Each number is 128 + 24 x the weight over the matrix's rms, rounded and kept within 0 to 255. Layers, rows and columns count from 0.

# layer 9 MLP down, 192x1152, rms 0.0677, rows 0-137, columns 144-191
[[ 86 148 135 121 142 123 174 139 120 140 157 104 159 137 128 176 176 158 116  71 109 156 191 111 148 103 108 114 142 150 146 143 132 115 144 137 170 124  95 195 112 112 158 138 148 132 132 105]
 [147 106 121 127 131 134 146 112 129 140 127 126 143  89 127 112 117 109 113 135 101  94 134 108 156  98 124 162 160 115 129 127 124 106  86 143 123 133 135 139 117 130 164 130 125 174 140 138]
 [133 140 134 108 116  95 158 137 134 125 120 150 127 135  84 132 112 160  94 168 161  90 134 172 153 116 158 123 145  93 110 105 127 139  78 163 159  87 146 107 148 100 148 138 147 110 147 139]
 [106 121 161 123 129 155 139 157 138 112 159 140  89 132 128 141 144 101  98 115 117 155 152 143 134 138 140 128  98 150 138 121 154 158 160 110 116 114 103  79 107 127 131 100 165 103 126 109]
 [116 113 105 126 132 107 142  90 132 134 128 157  98  75 100 146 137 118 105 129  80  95 178 114 175 121 126 132 137  88 111 139 112 109 106 127 124 142 100  89  95  99 137 136 142 115  93 164]
 [121 129 139 122 119 127 125 133 143 153 133  89 164 138 100 129 175 126 117 130 135  91 129 113 128 126 110 115  86 102 142 108 168 132 139 124 121 134 135 148 183 119 161 135 153 101 125 144]
 [166 128 131 159 133 119  87 131 139 119 109  90  95 167 135 112  95 138 120 163 128 101  55 109 114 145 112 134 158 126 181 126 134 152 102 107 101 138 117  87 123 149 139 100 126  90 157 108]
 [135 131 145 116 133 121 133 111 137 122 117 180  97 134 122 124 131 135 142 111 120 171  84 129 144 102 121 124 202 144 149  90 169 109 127 132 129 129 114 103 121 114 133 111 116 122 185  99]
 [130 109 112 148  95 139 104 123 108 148  71 101 137 157 131 125  74 124 142 110 202  79  60 102 154 151 126 101 107 111 129 153 118 120 148 135 145 123 153 118 139 123 160 152 134 142 128 123]
 [ 75 123 105 165  85  82 123  93  97 134  62 148  92 103  91 128 143  58 145  82 123 141 114 100 134 156  78 100 176  81  84 146  61  64  91 112 128 179 116 197  97  61 100 124 138 180 115 165]
 [ 79 151 133 144 123 141 147 111  98 128 116  80 101 168 152 133 100 128 109 150 104 124 104 122 137 109 112 139 105 165 106 132 133 139 135 124 137 132  72 154 130 145 187 116  99 117 150 127]
 [151 132 106  75 164 126  98 188 131 132 152 122 153  55 173 147  63 155 135 115  65  96 150 149 155 139 156 143 116 194 160 122 172 191 140 149 199  81 127  87 164 156 158 111 128 140 110 107]
 [166 142 126 127 125 132 137 154 178 109 173 134 112 136 168 130 144 114 163 169 102  52 177 161 164 138 122 150  80 124 145  94 115 128 136 137 120 138 134  96 135 113  99 154 133 119 160 105]
 [114 136 137 146 119 122  93 135  92 122 123 111 102 161 108  96 171 128 112 122 139 110 137 120  99 162 138 112  99 170 141 102 156 113 130 118  85 118 122  69 109 116 125  84 109  98  99 137]
 [153 112 137 136 100 113 135 141 107 156 158 115 120  60 126 128  82 116 141 126 109 139 119 136 119 116 119 137  75 122 134 111 142  94 127 126 131 117 126 114 161 148 127 130 120  88 153 169]
 [ 85 118 116 150 109 132 140 142  97 132 113  96  97 189 142 115 129 121 105 116 172 136 126 134 114 132 112 107 194 113 134 117  89 118 111  90 173 140 154 188 120 122 157 129 130  91 141 160]
 [107 120 116 107 115  99 127 150 122 114 169 114  97 108 141 125 168 101 106 146 101  83 123 101  91 175 104 129 106  67 115  87 155 155 139 114 140 125  98  88  97 118 118 120  77 138  99 147]
 [158 113 130 135 105 126 143 102 106 136  90 175  89  93 132 120 124 136 159 152 175 150 212 135 149 155 137 156 101 136 120 148 154 104 120 130 124 137 147 166 105 133 137 132 142 141 148 111]
 [ 82 118 129 117 132 115 116 143  97 127 138 168  73  89 135 115 142 117 127 158  61  84 141  87 103 104 119 126 115 150 102 144 163 142  97 149  95 102 128 155 124 103 111 132  92  97 113 169]
 [ 82 101 164 134 157 121 166 133 137 133 144 148 146 170 105 105  95 141 106 115 138  77 192 134 158 125 128 132 123 126 142 149 158 113 112 136 123 137 143 109  84 122 129 128 152  95 119 104]
 [134 102 126 140 133 111 129 156 119 138  89  91 104  94 156 154 116 124 133  95 140 101 126 143 113 137 159 163 122 119 154  42  75 135 101 124 122 142 114 114 175 166 147 133 176 150 122 125]
 [107 141 124 135 118 146 110 125 166 126 166 129 103 153 151 167 121 114 112 102 120 138 108 125  82 123 128 147 141 126 130 185 121 140 109 170 151 118  99  98 115  91  97 126  55 117 120 135]
 [112 151 135 117 132 102 121 137 152 141 129 165 111 160 132 120 120 134 189 106  81  99  36 128  97 138 136 120 144 147 109  99 141 124 136 131 123 127 114  94  83 111 132 139 179 153 123 137]
 [110 122 137 242  84 209  83 148 130 163 104 148 110 137 155 164 173 114 135 140 140 137 113 130 177 129 139 137 102 150 219 158 151 106 124 131 121 166 120 138 104 149 141 152 133 130 166 152]
 [131 143 154 133 154 119 122 165 164 140 146 150 127  96  38  99 124 153 145  98 144 143  53 101 124 127 110 131 144 137 157 131 119 141 124 124  73 150 135 124 147 136 132 139 146 146 131 123]
 [130  96 113 121 104 137 133 148 119 157 165  84 165 142 139 155 123 111 108 138 128  88 141 136 138  94 133 145 132 147 150 165  99 121 135 147 169 132 124 165 141 117 122 133 141 151 126 144]
 [ 99 122 130 116 102 134 108 121 114 136 130 146  80 130  96 124 160 103 107 110 141 104  76 119  90 130  99 117 101 138 130 133 136 149 107 111 111 131 130 139 124 143 160  98 170 133 120 131]
 [142  90 129 130 117 149 113 114  98 104 126 132 134 158 195 153 156 126 123 143 155 166 115 101 152 117 134 122 132 114 133  96 164 137 141 141  88 144 125  78 138 131 133 145 116  75 130 115]
 [105 130 166 137 117 108 155 130 179 126 123 142 123 137  75 173 137 134  92 131  86 138  80 141  71 108  80 137 112 139 125 131 108 120 178 107  91 143  99 146 124  96 147  97 178 108 121 127]
 [117 134 110 125 150 127  98 131 139 116 143 107 104  98 119 126 129 107 142 144 134 153  71 140 146 144 129 113 182 152 154 142 128  96 107  98 124 103 153 107 170 143 127 116  99 174 149 156]
 [ 97 149 158 111 121 118 150 114 133 147  73 111 127 125 146 123 138 125 170 125 146 158  63 148 115 101 131 148 122 173 141 153 134 133 116 162 121 132 125 132 138 122  95 118 105 136 114 105]
 [ 93 102 113 127 120 114  82 132 167 122 126 131 129 149 176 130 110 111 108 155 133  89 141 119 152 140 113  86 161 134  98 109 152 159 141 101 124 110 122 128  97 124  94 141 130 101  93 137]
 [106 141 125 136 153 105 145 121 134 149 124 168 143 155 127 128 114  98 127 139  95 210 146 169 168 112 126 137 122 150 112 149 120 130 112 113  91 136 119 135  99 156 112 161  78 111 132 114]
 [110 126 118 129 145 111 140 144 141 105 149 153 102  67  79 114  94 117 151 109  91 137 141 145 172 147 106 122 152 137 123 113 126 121 120 117 111 125 117 126 163 112 101 146 152 134 124 143]
 [109 149 129 118 109 116 141 135 142 155 145 131 169 181 116 120 141 136 103 152 158 135  99 119 200 143  86 134 139 134 146 140 147 104 107 110 141 133 146 105 128 104 106 113 142  97 110 114]
 [159 128 127 142 117 170 111 115 131 139 121 120 182 132 116 118 126 120 165 114 172 158 104 114  89 115 121 104 102 119 123 131 128 122 130  95 139 125  77 163 131 149  90 123 106 111 134 143]
 [156 107 128 127 144 106 102 144 172 142 154 144 114 139 110  85 130 143 126 160 185  83 135 144  54 106 144 151 160 160 134 111 102 107 131 140 139 120 154 103 112 125 134 101 133 105 145 124]
 [140 108 104 146 143 143 129 106  70 115 120 127 144 151 135  88 148 130 118 132 131 111 139 145 111 147 175 125  98 100 125 135 131 122 115 128 137 141 137 143 147 148 121 111 204 109 107 120]
 [133 109 155 143 155 126  97 125  44 134 122 120 143 135 146 140 148 105 155  87  85 197  69 133 100 101 142 135 128 120 148 150 165 123 121 145 110 116 120 127 185 125  74 139  85 107 114 140]
 [131 118 107 114 137 120 104 132 150 131 117  81  80 112 115 109 130 138 116 132 187 161 177 139 132 140 103 147 145  89 115  99 127 143 110 129 133 133 165 127 127 118 171 124 156 110 167 135]
 [ 91 109 118 131 103  92 113 127 128 145  99 134 122 163 108 113 111 112 153 144 130  84 153 125 138 123 121 121  65  71 127 141 142 104 130 124  78 130  77 137 163 165 110 129 121 148 137 110]
 [137 156 134 124 144 137 167 128 173 132 109  98 101 126 106 145 152 141 117 150 195 138 182 149 148 101 133 125 170 151 139 140 165 124 108 104 162 133 128 112 134 124 166 117  99 118 162 134]
 [128 110 115 131 125 121 120 121 124 120 177 156 122 142 133 114 152 109 150 112 129  93 211 133 136 149 126 151 141 154 119 140 166 126 121 132 105 118 129 108 125 138 100 121 146 118  93 135]
 [178 174 146  50 180 147 136 198 183 109 166 175 121 205 174  83 247 167 107 135 163 151  70 190 125  68 165 169  82 216 211 184 162 201 160 135 114  21 139  85 103 200 146  81 173  42 134  98]
 [157 106 133 138 125 111 105 118 115 100  90 132 153 123 126 141 121 161 114 134 130 132 134 104 166 142 137 114 100 130 131 163  80 140 113 113  89 125 126 135 127 123 132 133 131 138 147 126]
 [108  90 107 108 122 114 116  92 131 134 116 126 141 115 146 126 132 144 140 177 144 104 101  94  84 134 137  96 131 179  95  87 105 137 140 112  72 100 100 128 128 138 146 132 147 159 141 130]
 [104 128 122 126 117 105 134 142 165 110 133 182 109 125 115 103 122 141 132 119  87 131 131 116 160  99 125 141 176 105 120 136 129 151  95 127 101  97 155 146 123 112 128 107 122 172 120 120]
 [131 135 129 131 125 144 100 112 125 137 153 178 123  97 103 125 159 123 132 124  86 136 158  61  71 129 143 125 124 140 131 147  74 113 106  96 145 140  99 134 118 127 130 130 111 155 142 118]
 [103 172 136 130 124 121 116  92 143 126 152 127  55 135 166  86 107 172  84 104 109 178 149 133  78 131  94 138 151 136 121 144 104 129 137 100 154 124 120 126 156 110 154 138 162 120 117  99]
 [137 148 162 135 144 140 162 129 145 136  69 119 117 133 175 155 120  87 132 172 124 126 106 139 195 128 165 140 125 146 174 143 122 144  84 163 114 114 119 187 129 156  91 119 126  98  98 154]
 [131 144  85 140 111 130 145 103  99 142 122  97 140 105 111 137 103 119 136 103 147 158 129 111 119 138  96 128 132 183 143 136 143 147 152 118 143 130 101 123 161 135 112 131 126 115 106 115]
 [ 86 109 114 131 120 164 152 131 185 140 142 153  86 130 162 101  77 116  99 109  96 145 177 139 113 111 131 148 152 147 125 129 135 155 150 133 123 136 126 159 109 123  93 114 179  91 140 128]
 [ 90 103 149 171 103 179 133 153 148 160 136 157 135 132 120 171 145 126 126 144 102 173 108 126 144 126 122 119  97 140 143 165 108 125 153 106 159 156 101 110 128 143 142 131 138 138 129 123]
 [153 114 110 129 135 144 136 142 161 147 134  92 180 152 100  83 136 145 156 160 177 156 181 174 129 122 155 124 120 138 114 101 137 139 105 152 154 134 119 104 127 123 120 126 121 106 126 130]
 [140  91 111 134 148 139 132 120 113 124 123 130 126 140 159 139 149 107 148 137  94 155 107 134 162 180 118 134 120 141 121 112 153 147 142 126 106 150 128  94 141 147 118 152 161 163 117 142]
 [ 99 118 116 108 137 146 127 118 157 117 148 134 139 187 111 125 140 140 129 122 127 122 108 134  93 156 129 101 138 113 129 102 111 168 104 119 138 155 126  68 110 134 165 115 153 108 106 139]
 [116 114 111 144 111 123 116 124 111 135 130  86 168 156 121 135 109  89 117 121 148  93 135 112 119 117  88 132 109 117 137 109 164 112 130 113 172 127 130 173 125 130 158 125 130 152 143 148]
 [169 112 151 120 121 142 123 130 129 144 170 159 149 135 168 149 100 147 133 135 122  98 146 148 225 146 144 133  86 139 124 155 113 111 128 114 139 105 124 124  83 132  89 130  58 163 119 140]
 [103 120 121 117 139 124 116 108 107 157  81 142 149 147 164 110 124 134 147 151 115 163 103 122 139 135 124 125 143 129 117 147 137 163 133 102  81 125 115 147 109  98 132 118 159 162 145 133]
 [155 113 181 145 104 116 133 134 123 143 114 168 126 122  61 110 152 132  86 150 129 104 142 132 124  88 106 140 162 149 132 128 153 100 132 118 113 125 139  98 144 146 147 106  90 106 142 114]
 [130 120 142 117 119 123 179  99 110 109 129 154  77  47 122 161 111 152 200  83 118 128  98 121 150 146 153 133 126  93 112 182  93 150 162 157 168 111 157 140 157 126 166 155 104 125 125 130]
 [137 163 125 115 118 147 142 126  37 123 119  96 169 106 120 117 135 136 118 137 125 120 118 157 176 146 140 148  89 109 121 111 181  82 159 141 128 149 163  98 135 108  92 139 137 126 114 146]
 [123 143 111 124 130 174 142 146 116 129 140 138 151 196 175 171 157 136  81 141 102 125  92 151 162  63 143 120 109 101 104 147 118 109 167 133 110 145 129 116 143 133 130 113 167 148 103 119]
 [150 158 129 128 123 123 152 101 138 120 112 135 110 139 172 139 106 117 127 155  98  82 163 163 175 149 127 153 104  77 105  98  86 105 145 123 140 126 191 163  97 120 112 135  80 141 134 137]
 [144 137 123 129 128 133 103 121 158 113 151 123 126 110 122  89 119 125 125  99 110 157  98 149 158 121 113 133 169 129 142 138 100 131  91 126  84 140 157 178 162 120 156 140 126 142 122 130]
 [127  89 125 118 131 122 121 123 106 122 140 163 119 136 135 104 119 119 117 122 199  73 157 118 127 145 128 103 158 141 132 119 126 110 134  99 150 127 116  98 101 143 144 142  57 142 174 116]
 [136 119 126 148 150 154 180 128  92 115 109 124 165 139 155 117 136 106 109 138 131 183 117 152 166 138 111 130 147 126 120 118 104 128 123 128 137  99 147  97 140 138 110 124 128 168 143 154]
 [143 142 157 135 127 151 160 135 104 167 150 139  85  60 145 148  90 136 125 149 151 147 184 146 145 124 116 142 119 157 112 156 129 122 120 141 125 158 148 120 184 139 149 137 129 184 127 121]
 [ 79 122 118 152 122 124 124 134  98  97  92 100 113  94 142 119 121 142 101 128 160 123 152 145  94  92 141 164  72 151 150 112  97 104 169 129  83 131 181 135 159 157 127 126  99 127 113 129]
 [111 132 162 121 123 115 144 127  87 146 143 134 154 161  79 145 127 159 129 121 167 152  91 172 130 120 171 127 144 104 135 123  97 136  90 153 132 131 124 144 100 106 167 127 159 192 120  95]
 [154 119 129 124 140  92 125 119 158 117  72 119 156 141 106 127 152 136 114 146 163 136 163 156 132 157 155 111 109 118 112 147 157 130 130 162 146 147 123 200 121 135 166 122 140 130 151 117]
 [136 152 119 155 154 134 156  99 111 141 107 152 123 143 124 145 135  96 119 137 144 148 203 138 137 120  96 123 152 109 137 164 108 120 126 160 109 124 138 150 126 131 171 128 129 153 106 112]
 [ 93 119 112 135 118 141 157 147 111 130 123 120 124 141 111 170 112 119 132 122 110 112 131 137  95 128 134 136 131 146 112 120 104 126 150 135 174 117 108 185 131 130 101  91 114 154 149 148]
 [139 102 142 133 119 126  86 127 131 123 111 139 159 209 121 124 138 115 165 135 150 127  93  70  91 140 129 113  97 146 108 143 135 121 128 119  98 100  86 105 117 124 101  99 102 117 131 114]
 [123  76 127 131 121 130 102 143 132 135 197  80 170 103 136  94 111 111 114 129 182 156 164 108 118 156 134 131 116 142 104 123  87 142 122 119 197 109 121 139 142 112  98 127 115 127 110 131]
 [122 131 120 131 131 127 136 158 111 121 143 115 160 144  91 112 127 114 119 105 111  99 100 157 100  95 100 102 132 140 133 150 147 129 127 125 207 131 153 117  99 164  99 136 140  56 120 105]
 [145 149 173 124 141  98 104 142 134 111 152 156 114 147  83 167 104 112 137 148 112 114 136 167 164 116 167 152  88 104 116  96 168 128 152 154 103 156 160 127 160 125 159 117 115 177 107 114]
 [101 119 122 118 155  96 115 136 171 127 151 114 146 134 126 115 132 179 138 138 123  91 155 141 175  91 124 123 105  72 126 117 146 124  98 117 132  99 129 139 152 151 115 136 105 168 119 127]
 [ 82 149 126 138 109  96 141 125 110 107 137 126 119 111 111  78 171 126  97 160 132  93 132 137  44 142 121 128 109 168 117 152  91  80 136 126 127 135 140 176 126 111  83 163 130 125 147 135]
 [116 108 129 149 122 124 129 144 143 115 141 137 121 132 117 133  87 122 108  97 147 120  93 134 147 151 127 131  92 138 143 123 102 151 120 125 125 113 128 138 119 133 140 167 159 148 118 128]
 [187 155 116 125 145 114 142 105 181 120 128 180 186  78 110  89 168 118  89 138 157 183 188 154 118 124 114 112 150 106  91 159 100 106 138 142 124 124 128 143 120 147 124 158 125  90 145 147]
 [115 122 135 133 134 138 110 109  57 146  96 135 158  82 134 142 100 131 108 115 134  97 112 128 143 165 175 133  96  87 136 147 147 120 143 148 168 110 100 166 148 139  96 120 135 151 127 147]
 [120 148 125 103 122 106 150 147 119 114 154  82 132 180 154 107 133 157 122 142 120 122  64 153 146 155 130 150 132 142 120 126 100 125 111 150 156 125 151 152  81 172 155 120  77 116  79  98]
 [129 154 158 127 176 116 120 132 151 148 159 121 144 160  65 139 129 132 162 151 108  91  95 161 144  89 164 158 125 132 110 144 107 148  98 148 152 108 120 117 157 110  91 149 130 131 124 119]
 [122 164 133 148 142 113 147 149 198 148 150 144 172  72 147 130 136 119 135 150 138 143 139 133 175 134 117 137 149 136 143 129 141 160 148 161  90 145 148 144 136 118 191 132 126 133  99 136]
 [102 125 152 115 132 122 112 120 127 133 145 139 131 103  97 127 125 110 139 139 178 176 123 117  86  88 104 102 114 114 100 115 125 140 134 152 131 119 115 145 145 119 104 116 127 154 148 111]
 [184 138 139 120 143 129 107 133 165 101 147  99 122 114 144 144  74 143 151 109 135 153 155 156 144 103 100 106 159  80 156 104  92 119 112 126 129 131 122 153 143 133 139 148  56 156 133 146]
 [107 139  81 150 115 193 101 117 153  91 118 135 132 135 126  65 145 108 140 117 140 124 171 129 138 146 115 131 132 152 156 128 104 127 146 118 150 144  67 106  92 116 138 139 154 142 112 135]
 [ 96 160 146 118 105 150 128 117 116 140 152 183 113  95 158 110 151 147 120 128  61 154  48 132 115 151 126 132 139 150 124 121 141 151 115 137 131 139 117 152 108 130 121 131 116 186 102 112]
 [125  96 129 140 125 114 118 120 113 123 130 138 175 137 124 113 113 124 135 102 109 105 145 107 131 115 143 120  80 107 136 111 117 116 137 128 140 129 113 101 127 119  95 116 102 136 129 151]
 [147 130 148 115 126 111 111 134 100 115 149 161 122  79 142 137  86 131 162 136 162 129 150 109  83 157 123 133 148 155 129 141  78 101 122 134 129 133 125 125 158 123 159 135 131 155  93 120]
 [162 140 122 106 122 113 134 124 161 119 105  81 144 117  54 146 110 123 107 137 127 121 183 141 173 100 124 152 137 143  90 139 119 123 124 150 158 114 134 100 173 112 158 136 138 113 131 148]
 [147 124 105 131 153 143 124 132 140 109 148 123  72  70  97  98 102 120 125 124 161 135 126 150 113 124 138 110 153 110 145 153 104 149 129 103 138 123 128 124 115 130 125 123 141  89 136 140]
 [133 129 129 125 111 114 120 115 172 124 111 137 136 127 159 111 167 111 160 160 107 126 144 127 111 135 128  98 138 135 138 140  83 140  99 109 111 110 133 146 148 115 137 135 176  56  71 138]
 [115 133 133 136 117 114 172 134 119 140 154  87  65 128 109 128  77 137 109  60 153 151 122 136 177 129 128 111 145 151 122 107 137 141 120 132 145 119 149 118 150 103 136 135 100 141 120 133]
 [ 93 122 137 134 151  95 123 120 152 109 180 132 147 125  97 159 147 145 132 139  99  39 128 134  60  97 136 163 171 159 150  72 148 131 143 124 163 128 145 153 120 118 145 124 148 177 175 119]
 [131 144 134 118 150 165 121 141 121  90 136 176 151 101 134 139 125 166 141 136 103 115  96 109 103 131 164 114 137 176 130 130 138 152 135 150 168 126 132 121 165 106 123 106 138 132 130 123]
 [118 147 120 139 103 141 143 115 118 116  58 133 123 143 174 114 130 142  97 133 128 142 143 150 168  98 102 162  72 111 137 153 102 156 135 114 101 139 130 186 128 128 117 125 116 106 117 134]
 [137 112 136 152 137 123  97 170 175 150 108 106 122 144 133 143 125 139 181 105 121 145 142 157 116 139 150  94 161 105 170 137 101 111 119 145 120 142 111 101  93 109 129 145 115  97 129 135]
 [130 132 120 126 142 139 119 122 165  95 140 115 125 183 143 149  73 113 152 163 149 185  84 116 172 145 125 151 141 169 121 141 132 136 179 112 165 142 155 148 117 131 132 121 147 145 100 116]
 [134 138 149 120 141 125 114 136  87 132 100 134 143 150 120 132 131 130 140 103  95  82 195 138  76  94 101 148 153 149 150 176  97 137 159 133 191 131 121 195 126 126 114 118 150 114 143 123]
 [127 156 117 135 137 108 143 150 109 124 132 124 187  83 136 177 170 135 119 123 171 110 103 104 147 162 132 105 127 132 126 155 120 121 159 151 120 142 113 133 128 100 117 131 153 106 143 141]
 [142 121 149 115 127 157 140 120  64  78 148  94 124  92 101 128 112 115 123 127 132 153 151 131 126  91 128 107 121 113 143 180 113 124 144 114  74 128 164 153 123 110 137  93  90 165 140 150]
 [ 86 119 117 127 109 109 138 120 116 132 145 149 164 126 130 155  83 115 157 127  60 130  95 125 132 112 130 144 146 166 153  96  93 154 149 152 131 124 141 132 108 115  79 123 135 184  74 124]
 [155 131 111 145  94 132  96 121 107 140 139  95 133 118 183 155 124 109 168 145 163 136 147 104 144 159 112  96  97 128 128  90 154 116 105 103 118 126  93 105 115 126 106 121  94  90 107 111]
 [141 117 118 126 134  93 131 127 132 122 108  98 110 152 152 141 154 146 154 134 117 129 145 107 104 115  93  99  47 166 142 118 161 144 119 122  79 125 112 110 101 151 143 132 148 143 116 131]
 [150 157 130 108 126  98 141 154 180 137  92 131 143 146 117 122 112 122 101 122 105 141  70 119 130 156  95 136 117 113  73 112 135  81 133 139 113 128 128 145 117 129 114 143 126 152 143 126]
 [110 128 140 129 127 102 140 143 167 144 146  91 204 140 170 109 128 142 154 131 124 149 133 139 110  95 151 129 116 152 106 120 142 112 144 146 145 150 147 105 169 110  97 136 103 162 114 141]
 [123 131 128 138 144 113 144 151 107 109 133 195 158 102 149 159 132 120 154 139 129 108 130 122  56 135 145 137 109 110 133 168 136 142 104 137  85 141 105 116  70 127 125  95 140 117 158 113]
 [140 160 151 114 125 118 120 133 161 137 109 112 147 135 114 119 105 152 141 117 122 172 105 158  72 139 160 154 154  65 129 109 103 127 106 129 177 111 135 141 113 123 133 126 141 156 140 112]
 [150 120 144 110 109 143 146 124 143 146 104 122 139 128 164 207 119 135 127 126 132 163 152 142 125 151 102 148 135  84 132 136 100 153 103 124  99 137 137 182 174 102 132 119 129 125 131 139]
 [125 142 137 115 128 130 125 112 158 116 100  86 143 127 135  86 110 157 132 110 117 160 111 164  91 150 110 131  88 114 134 102 153 125 109 106 100 112 148 186 106 153 127 113 169 107 143 129]
 [130 136 101 133 125 139 118 123 125 107 166 175 100  74 119 130 139 124 137 107 119 149 119 104 129  93 123 131 141 109 116 118 133 164 127 118  94 142 115 166 124 137 103 123 118 117 138 118]
 [120 149 175 119 123 118 145 119 173 151 110 140  36 124 143 158 121 133 132 173  98  80 194 114 115 154 130 126 169 123 139 117 124 102 153 115 162 110 124 111 119 131 126 115 130 128  78 131]
 [136 127 123 118 134 132 123  99 170 135 113  73  99 128 155  87 112 135 114 161 109 152  72 139 147 152 136 128 122 158 111  95 164  80 118 132 201 126 143 139 114 153 103 136 167  83 128 123]
 [130 138 123 134 124 122 166 113 116 104 156 141 148 161 111 116 102 107 147 128 169 167  88 120 107 118 112 123 150 141 139 106 202 142 138 132 116 128 133 132 118 135 128 107 126 162 115 141]
 [152 113 143 143 120 125 128 126 141 125 138  57 129 116 145  98 114 141 112  90 155 188 100 123 112  98 113 133 119 178 106  87 164 109 127 148 153  97 119 137 160 138 117 170  84 112 128 121]
 [147 126 141 130 107 158 118 105 116  67 117 123 126 173  88  83 114 134 133 124 131  90 136 112 114 147 111  91  90 112 123 105 116 102 126 128 104 136 101 113  86 136 105 117 113 106 133 119]
 [157 123 138 120 138 101 126 114 153 145 103 112 126  87 122 145 106 125 120 118 126 124 126 122 162 105 133 131 145 159 131 115 125 160 144 129 162 121 122 133 178  99 127  97 133 125 134 140]
 [140  96  88 115 126 136  91 137 116 125  83 101  99 110 107 106 145 140  75 123 144 130 110 141 148 134 164 133 132  99 115 118 166 132 104 131 118 122 126 145 111 115 105 122 170  98 147 145]
 [105 126 107 145 119 153 155 140 124 118 135 142 132 157 133 155 111 136 159 165  82  88 136 141 142 155 144 112 108 143 117 146 155 101 133 128 110 133 168 155 156 119 143 130 120 120  97 151]
 [160 126 125 122 104 159 130 112 122 112 145 138  64  86  86 135 116 119 133 112 129  87 152  95 119 141 110 110 106 110 130 122 171 130 139 127 105 115 116 116 125 126 126 105 136 138 124 145]
 [142 108 124 125 114 150 118 146 137 114  73 100  71  84 142 104 108 114 106 120 132 119 119 149  82 111 108 149 136 149 160 120  90  97 105 134 130 153 137 107 146 137 151 128 138 119 134 147]
 [105 119 111 111 124 145 117 142 178 136 135 156 158 167 170 101 147 168 143 120 175 123 187 160 121 112 124 134 133 171 124 221 122 141 155  95 133  78  98 159  73 160 182 115 104 136 105 123]
 [146 134 106 134 130 107 124 156 144 134 108 138 121 120 135 110 114 116 116 126 147 124 147 126  64 173 119 117 147 100 134 142  71 130 116 102 156 149 118 149 119 164 125 127 110 127 109 117]
 [125 118 158 139 129 156 114 130  65 150 169  90  71 139  97 119 104 129 142  91  78 174  78 110 128 112 131 125 140 145 140 158 157 108 135 114 136 134 118 127 155 157  96 165 111 115 144 121]
 [ 87  89 111 144 134 113 143 113 164 130 160 163  87  93 130 159 118 126 109 149 111 120 132 154 184 164 115 121 136 151 116 129 138 127 158  95  87 121 129 102 122 119 155 111 140 160 113 110]
 [167 147 132 130 142 154 134 133 175 157 136 146 134 151 131  92 144 114 135 116 113 148  64 131 125 142 107 136 106 112  96 123 112 130  92 124 122 136 130 124 126 126 141 128 142  73 144 131]
 [134 144 154 133 164 106 165 131 196 121 111 132 141 145 139 151 138 154 101 143 152 149 110 146 146 154 147 157 141 114 112 111 116 146 133 143 130 127 141  94 118 127 132 131 106 137 140  90]
 [122 126 128 111 139 135  95 116 154 131 170 131 104 108 147 101 137 135 131 137 113 151  76  91 109 149 136 122 143 186 120 164 141 138 147 131 137 138  96 104 144 137 136 126 108 147 129 119]
 [137  86  84 116 100 140 116 138  94 120 126 124 106 110 177  83 120 121 156 119  64 137 127 108  65 153 119 129 123 116 129 138 141 134 152 135 156 116 115  60 123 108 131 141 134 138 125 111]
 [123 150 147 117 132 111 143 112 169 122 124 119 119  97 144 151 117 157 124 100 124 148 116 118  73 124 141 127 137 107 119 159 108 114 137 179 102 133 122 108 154 128 131 133 135 132  73 127]
 [100  90  91 136 126 157 118 125  85 124 101  83 134 194 138 128 170 142 114 124 162 157  82 131 154 121 128 107 172 143 110 127 170 133 126 109 129 125 138 135 135 129 172 147 128 129 144 134]
 [109 140 123 133 103  97 154 142 121 118 101 127 118  33 128 142 156 130 102  74 173 102 131 154 117 131 126 130 144 143 112 100 109 106 129 137 112 113 120 113 150 142 157 101 137 143 143 146]
 [ 91 107 121 132 134 102  85 135 103 120 146 135 135 156 148 116 158 130 174 142  95  79 155 108 112 169 115  85 134 135 159 121 148 156 113 121 189 139 106 126  66 136 103 122 128  91 137 125]
 [159 161 141 100 144 133 185 101 115 168 132 163 125  68 131 113 137 106 101 134 185 104 131 125 187 100 129 127 158 143 108 119  88 138 119 128 122  99 144 124 132 123 112 153  98 130 130 129]
 [151 154 172 121 123 129 145 151 128 157 132 131 175 122 126 136 218 112  69 123 166 166 158 134 190  86 151 128 175 110 116 115  94  76 134 171 130  92 145  70 141 140 164 149 107 159 110 126]
 [134 130 131 157 162 168 152 118 158 118 121 121 150 115 146 122 114 151 135 184  89 114 139 126 140 143 139 100 113  83 154 133 106  98 144 152 155 120 123 129 141 149 136 132 103 101 133 144]]